{"n_layer": 10, "n_kv_head": 14, "head_dim": 64, "activation": "gelu", "qk_norm": false, "parallel_block": false, "init_std_up": 0.0227, "optimizer": "muon_variant", "lr_mult_o": 1.5, "lr_mult_up": 0.898, "beta1": 0.93}
Each number is 128 + 32 x the weight over its row's rms, rounded and kept within 0 to 255. Layers, rows and columns count from 0. The size above them is the row's rms in percent of the matrix's.

# layer 4 MLP down (transposed), 3584x896, rms 0.0232, rows 970-1016, columns 864-895
size [123 100  99  92 103  99 105  95  98  96  95  98 104  96 111  96 110  96  91  93  95  86  99  99 103  88  98 101  89 104  97  99 110  94  96 107 115  99  92  98 110 107  96  96  90  92 107]
[[173 129 117  85 150 143 132 112 166  78 108 140 106 145 145 232 147 119 181  50 179 122  70 137 138 108 106 138 127 161 124 124]
 [160 176 160 158  63 126 173 162 149 134 142 109 101 159 126  73 123 119  73  80 105 159 158 156 136  99 148  99 143 117 137 158]
 [126 109 122 126  65 129 130 174 111 106 143 144  66 179 103  99 138 116 142 159 115  76 138 149  93 144 113 105 161 128 133 143]
 [141  95  98 156 122 154 146 148 147 138 121  92 195 134 186 100 167 134 106 127 126 156 156 123 120 168 147 100 111  81 144 180]
 [ 92  87  49  89  70 128 159 168 142 136 128  94 106 184  71 132 118 146 125 163  42  80 160  88 103 112 168 121 114 103  86 110]
 [131 182 135 158 117 132 110 114  95 141 125 162 183 148 111 181 138  95 128  89 174 107  85 103 167 109 170 120  87 138 168  64]
 [179 170 140 115 136 140 100 130 149 168  94 112 112  61 117 103 110 132 137  60 114 118 114  71  90 160 121 142 155 162 122 111]
 [220 120 100 110 144 106 107  56 120 114 164 185 129 151 164  85 163 141 103 113 120 108 133 144 180 185 145 104 144 163 103 166]
 [ 93 104 128 152 169 104 103 148 160 151  59 177 142  98  85  95 116 171 224 120 157 149  71  89 171 127 142 115 135 165 159 153]
 [118 117 135  74 126 153 201 124 132 125 121 153 139 130 151  88 111  94 109  80 146  95 153 132  78  92 164 179 137 142 119 108]
 [147 153 170 125 173 132 142 185 120  72 102 139 145 114 146 106 143 125 131 121 104 116 133  94 184 112  66  78 172 116 143 131]
 [128 152 142 168 182 115 130 144 104 107 161 164 170 132 118  69 144 152 144 142 108 111 129 124 161 117 116 117 112 111 105 184]
 [166  94 142 145 133 119  52 141 171 109 101 123 189 116 153 149 129  98  94 208 116 106 144  94  83 123 135 121 125 105 147 153]
 [160 153 120  39 152 111 128 112 140 146 128 142 147 154  63 121 115 124 132 108 130 118 161 111 138 161 104 113 154 152 138  42]
 [ 75 162  85 124  72 133  97 144  66 131  93 153 174  47 116 117  83 145 144  94 105 159 145 136 121 153 115 123  90 175 108 150]
 [ 52 115  85 123 131 143 116  90 155 178  80 104 117 125 160 213 142  83 187 191 105 128 156 119  48 129 105  76 167 154 141 114]
 [168 119 107  76 161 105 165 157 132 140 147 144 151 144 141  79 109 188 101 139 178  49 214 120 127 152 148 156 164 161 118 125]
 [105  59  97 129 120 121 184 133 147 132 121 129 105 133 130 188 123 101  99  79 133 123 170  98 110 102 194 155 151  93 130 121]
 [143 110 147 191 133 104 128 174  97  98 107 164  44  95 115 110 176 156 144  51 131 136  55  71 141 156 169  84 214 103 153 134]
 [ 95 144 110 155 199  98 140  75 161 172  71 162 141  92 135 129 156 107 126 114 185  93 191  83 159 136 135 126 149 126 150 142]
 [ 62 129 129 121 136  71 158  75 185  64 130 105  92  71 121 154 140 127  89 147  81 122 116 153 105 113 111 113 127  93 164  98]
 [132 124 133 122 134 181  73 100  91 117 125 132 135 110 143 109 151 135 153 141 148 133 119 125  86 111  96 135 106 107 116 128]
 [149 159 194 153  82 153 156 158 119 171 152 161 118 139 206 157  74  75 143 132 151  79 144 161 117 129 133 115 142 110 139  94]
 [158 138 106 138 153  96 162  94 137 136 113 120 150 126 132 199 130 184 119 169  79 129 134 154 109 115  77 157 130 126  59 132]
 [131  59 157 162  92 178 191 146 130  64 191 117 118 110 120 108 107 150 131  52 128 165  72 127 173 156 169 153  72 133 136  75]
 [180 191 184  60 129 106 156 118 106 158 132  83 125 108 170 154 118 153 102 115 139 126 155 109 114  98 113 136  81 151 127 104]
 [102 106 102 179  92 130 174 115  88  58 102 151 177 176 188 132 162 113 182 103 110 174 147 126  96  97 120  75 164 195 134  71]
 [134 154 122 118 154 134 150 171 139 106  88 133 136 134 139 158  95 126 232 155 128 116 120 171 153 156 102 109 153 123 180 145]
 [102 103  86 121 114 148 152 126 136 155  52  65 102 139 114 139  93 105 122  62 159 171 152 133  91 113 155 111 190 160 108 156]
 [ 74 111 112 161 170 160 188 102 114 154 146 183  90 136 171 147 111 199 149 143  93 138  77 100 145 153 145 163 129 122 139 160]
 [152 145 115 136 140 157 167 122 108 173 136 120 176 133 188 187 103 167 149 121 173 148 149 126 123 140  72 119 143 176 131  78]
 [129 138 157 140  59 196 134 129 109  80 153  83 146 174 137 101 132 119  81 112 133 102 131 123 144 121 130  86 210 141 108 131]
 [134  75 118 148 105 155 132  95  83 135 115 103 154 140 139  94 183 170  95  51  77 135 182  86  76  79 109  99 158 167 103 177]
 [160 107 159 162 160 155  72 123  70 114 114 179 110 187 122 142  91 141 142  61  75 112 200 112 112 164 126 150 172  96 151 157]
 [149 159 133 155 130 147 122  95 113 169 163 136 154  75 148 106 150 162 131 148 134 182 124 152 160 156 166  94 167 142 166 111]
 [124 144 202  98 139 106 147 184  92  95 149 143 122 171 162 154 106 148 111 111 119 143 147  80 119 113  98 152 148 135  86 142]
 [149 102 152  46 163  81 124 126  46  72 109 104  92  74 138  89  94 145  39 196 170 121 146 133 154 117 118 134 148  93 137 161]
 [135 140 146  80 144 128 181 122  79 194 124 168 160 125  99 122 125 130 103 116 115 129  74 148 102 139 141 149 136  68  83 113]
 [147 141  42 161 129 107 181 134 164 147  84 146 106 108 115 111 148 107 129 114 104  90  92 235 102 110 160 200 157 170 187 172]
 [126  66  88 129 153 117  80 110 128 178 130 166 118 130 132 109  88 113 155  69  92  73 177  86 188 109 103 123 109 141 129 111]
 [110  60 126 124 120 138 129 173 101 132 151 110 114 143 160 146 119 103  88 147 121  88  76 150 112 134 149 116 113 200 121 147]
 [176 104  99 101 168 126 142 166 133 128 148  99 105 141  74 187 187 111  48 109 129 110 129  70 154 131  51 103 125 143 146 171]
 [115 148  98 158 137 129 137 153 112 108 132 169 154 158 130 162 124 121 107 106 151 236 118 156  91 142 113 158 120 171 139 125]
 [ 65 157  80 142 139 137  67  89 138 111 104 132 147 143 137 127 111  98 124 136 116  74 131 151 103 157 154 146  88 111 134 121]
 [109 194 133 136 116  63 119 101 139 121 197 187 152 160 106 121 119 137 144 137 162  85 176 179 115 172  84  77 110  96 133 134]
 [ 87 111 121 122 101 122 167  74 106  65  83 131 143 108 152 126 123 139 170 159 150 119 152 162 144 165 142 105 146 107  79 121]
 [139 154 107 151 146 152 149 140  81  73  86 148 124 164 130 165 184  98 125 121 119 147  84  53 135 120 120 110 178 178 125 116]]
# layer 4 MLP up, 3584x896, rms 0.079, rows 971-1016, columns 864-895
size [103 102  93  98 100 100 104 100  93  96  98 101  97 105  96 109 100  95  92  99  98  99  92  97  95 102 102  87 100 100  95 112 101  96 104 100 101  89  99 109 107  99  96  97  97 103]
[[128 100 117 133 149 182 135 168 126 156  74 121 140  99 149 112 146 151 108 120 106 145  84 158  95 124 121 131 118 138 150 108]
 [153 164 127  86 142 112 148 116 162 118 134 135 113 185 104 143 149 161 136 134  97 121 156 120 152 147 109 176 114 138 103  97]
 [110 117  49 120 135 113 116 164  95 112 153  74 118 109 121 117 108 140 153 142  88 129 116 141 146 122 119 153 189 139  53 139]
 [139 172 141 142 163 164 108  97 101 104 111 158 167 133  85 131 162 117 131  97  94 139 184 104 175 162 216 183 133 116 135 171]
 [154  84 119  90 118  94 150 118  76 115 144  69 100 108 136  76 172 146 146 140 142 110 131 161 208 159 190 139 114 107 159 135]
 [105 108 120 148 104 121 161 161  73 121 148 153  74 115  83 129 125 114 143  71 139  87 150 144 181 122 132 140 155 137 127  91]
 [ 75 129 105 162 107 115 185 144 108 134  63 125 115 143  98 102  80 147 143 133 129 161  95 119 123  96 172 184 187 159 156  44]
 [105 129  98 156 111  54 116 107 166 146 101 140  76 132 139 169 146 109 124 152 172 179 128 130 148 148 143 158 130 140 102 123]
 [101 133 144 196  77 159 133 129 181 144 121 130  93 121 155 101 123 153 137  85 136 111 117 154 113 129 136  51 111 108 111 121]
 [174 142  71  36 153 128 137 142 120 145 119 123 130 156 123 149 123 166 138  58 138 141 112  96  95 116 153 135  74 117 122  70]
 [163  44  96 121 133  69 108 115 125  64 116 119 132 105 129 129  90  59 105  49 168  75 144 112 200 115 115 142  91 122 123 122]
 [192  79  93 136 157 113 178  93  66 168 130 170  98  97 142 166 135 155 122 143 124 164 132 127 123 139 127 158 204 135  61 139]
 [145 130 120 105 119 151 119 141 107 137 219 173 116 162 154 149 120 115 101 111 144 170  63 142 174 140 114 100 148  92 147 145]
 [212 126 112  84 136 155 119 177 176  87 142  96  72 108 122 102 134  88 152 156 155 176 157  81 124 122 197 178 107 133  77 118]
 [168 142 108 108 128 127  74 136 110 172 119 119 143  95 120 184  95 100 131 131 138 118 131 137 142 119 206 127 116 121 126 179]
 [ 84  86 150 166 165 132 159 142 125 138  73 138 162  67 129 110 122  93 139  97  96  76 124  80 146 160 169 118 143 150 187 148]
 [225 136 128 121 168 125 156 139 113 146  64  91 151 141 184  70  96 159 182 141 111  99 140 110 116 162 128 132 101 117 150 136]
 [ 96 155 127 100 130 141 144 126  96 148 153  71 138 115 137 141 108  80 145 146 109  86 147 122 149  85 170 151 120 158 147 127]
 [ 70 184 159  95 103 114 116 201 130 129 109  82 140 122 127  92  93 141 135 178 168 113 151 133 113 120  86 162  86 145 147 173]
 [112 120 119 123 150 141  97 138  95 155  67 131 140  43 143 185 129  97 145 195 161 188 181  83 135 146 117 148 140  72  64 125]
 [176 155  78 105 175 134 141 114 122  92 173 150  63 130 110 119 105 139 202 110 101 157 151 180 106 129 142 155  94 114 131 143]
 [136 164 146 112 159 156 231 154 164 123 164 132 152 101 152 132 114  88 124 129 140 118 104 134  96 174  70 139 175 193 105 167]
 [111 103 157 147 135 171 112 117 154 136  87  93  92 100 160 146 117 132 104 188 136  73 198 140 124 134 146  89  93 119 134 108]
 [123 144 126 101 134 134 190 116  74 182 144 102 149 174 125 125 144 138 132 114  87 148 162 143 116  85 100 188  78 121 115 111]
 [106  84  61 174 166 128 136 145  63 110 109 132 127 144 157 149 102 128 134 112 132  97 132 162  93 141 120 141 114 140 133 176]
 [112  89 167 161 100 120 124 117 144  88 163 152 142 113 147  45 138 172  85 129 117 180 113 187 161 145 168 128 146 160  95  95]
 [ 77  75 164  81 137 137  78 107  82 171  95 110  88 116 103 166 108  81 123  77 136 141 168 130 119 142 123 116  98 134  92 135]
 [157  90 193 140 116  77 142 175 110 184 141  61 131 102  57 179 138 226 151 115 194  84 144 171 111 107 123 154  77 125 112  84]
 [143 115 120 178 120 132 164  93 135  91 146 104 146 113 167 208  92 114 138  96 152  87 156 155  48 103  96 162 203 148 114 130]
 [175 101 135 118  81 136 151 147 130 142 134 154  96 137 111 140  93  93 172 139 194 132 100 126  57 152 156  76 128 156  75 133]
 [132 161 113 106  61 114 106 111 109 124 134 129 183  92 136  78 204 216  73 144 124 112 113 149 147 152 126 124 110 162 138 169]
 [140  72 136 109 137 115  65 154 106 171  96  88 149 106  55 102 143  91 139 100 137 109 155 164 155 146  92 117 120 136 134 114]
 [164 113 159 137 112 119 118 119 107 186 138 123 124 108 103 170 137 118 101 243 104 158  80  82 139  87 164 129 129 140 130 119]
 [160 132 126 164  78 129 170 137 132 119 109 147 113 153 146 124 125  78 136 115 137 119 140 108 155 168 120  59 154 122 165 218]
 [ 98 123  72 116 122 162 112  98 106  98 106 134 124 169 174 202 223  65 161 160 166 147 110 110 175 117 101 112  43  97 142  88]
 [115  98 112 185 130 158 114 126  82 106 154 118 106 118 124 136 144 106 123  72 104 179 156 149  91 117 162  94  70 113  88 103]
 [ 88 154  93 158 167 173 154 133  74 137  48 135 111 123 138 185  90  81 189 101 135 157  93  86 166 185 110 125 124 161 189 145]
 [118 159 128 109 148 149 156 101 152  66  70 129 108 123  70 171 143 137  84 150  92 134 171 137 110 167 163 109 115 115 114 158]
 [122  75 138 136 208 137 176 160 105  98 133 109 122 147 139 181 165 134 157 126 153 130 165 117 146 149 183  94 112 134 169 103]
 [166  43 143 116 175 120  86 133 129 133 124 120 137 163 170 135 107 137 120 109 157 161 169 134 135 141  42 153 116 164 130 148]
 [112 168  90  93 168 134 106 149 137 169 157 120 129 187  32 172  92 166  87 209 145  74 147  82 127  96 137 136 118 109  80 149]
 [105 158  71 144 120 154  78 136 103 120 165 124  69 154 139 140 108 173 123 160 103  75 155 135 138  75  84 111  96 175 140 147]
 [111  95  88 114 161 175 218 178 187  81 120  75 134 129  60  92 125 121 171 146 146 194  66 151 141  83 158 159 149 209  92 157]
 [167 115 129 121 107 198 138 149 158 118 153  78 109  88 159 109 138  78 131 166  65 117  81 145 124 139 124 190 127 132 144 153]
 [169 146 143 117 134 197  88 156 133 120 174 122 134 107 135 130 138 182 130  79 118 129 123 157 204 164 132 111 131 153 135 186]
 [128 189 102 118 178 124 201 116 115 104 123 175  83 157 116 156 156  41 104 104 131 146 126 121 166  90 144  64 116 158  95 132]]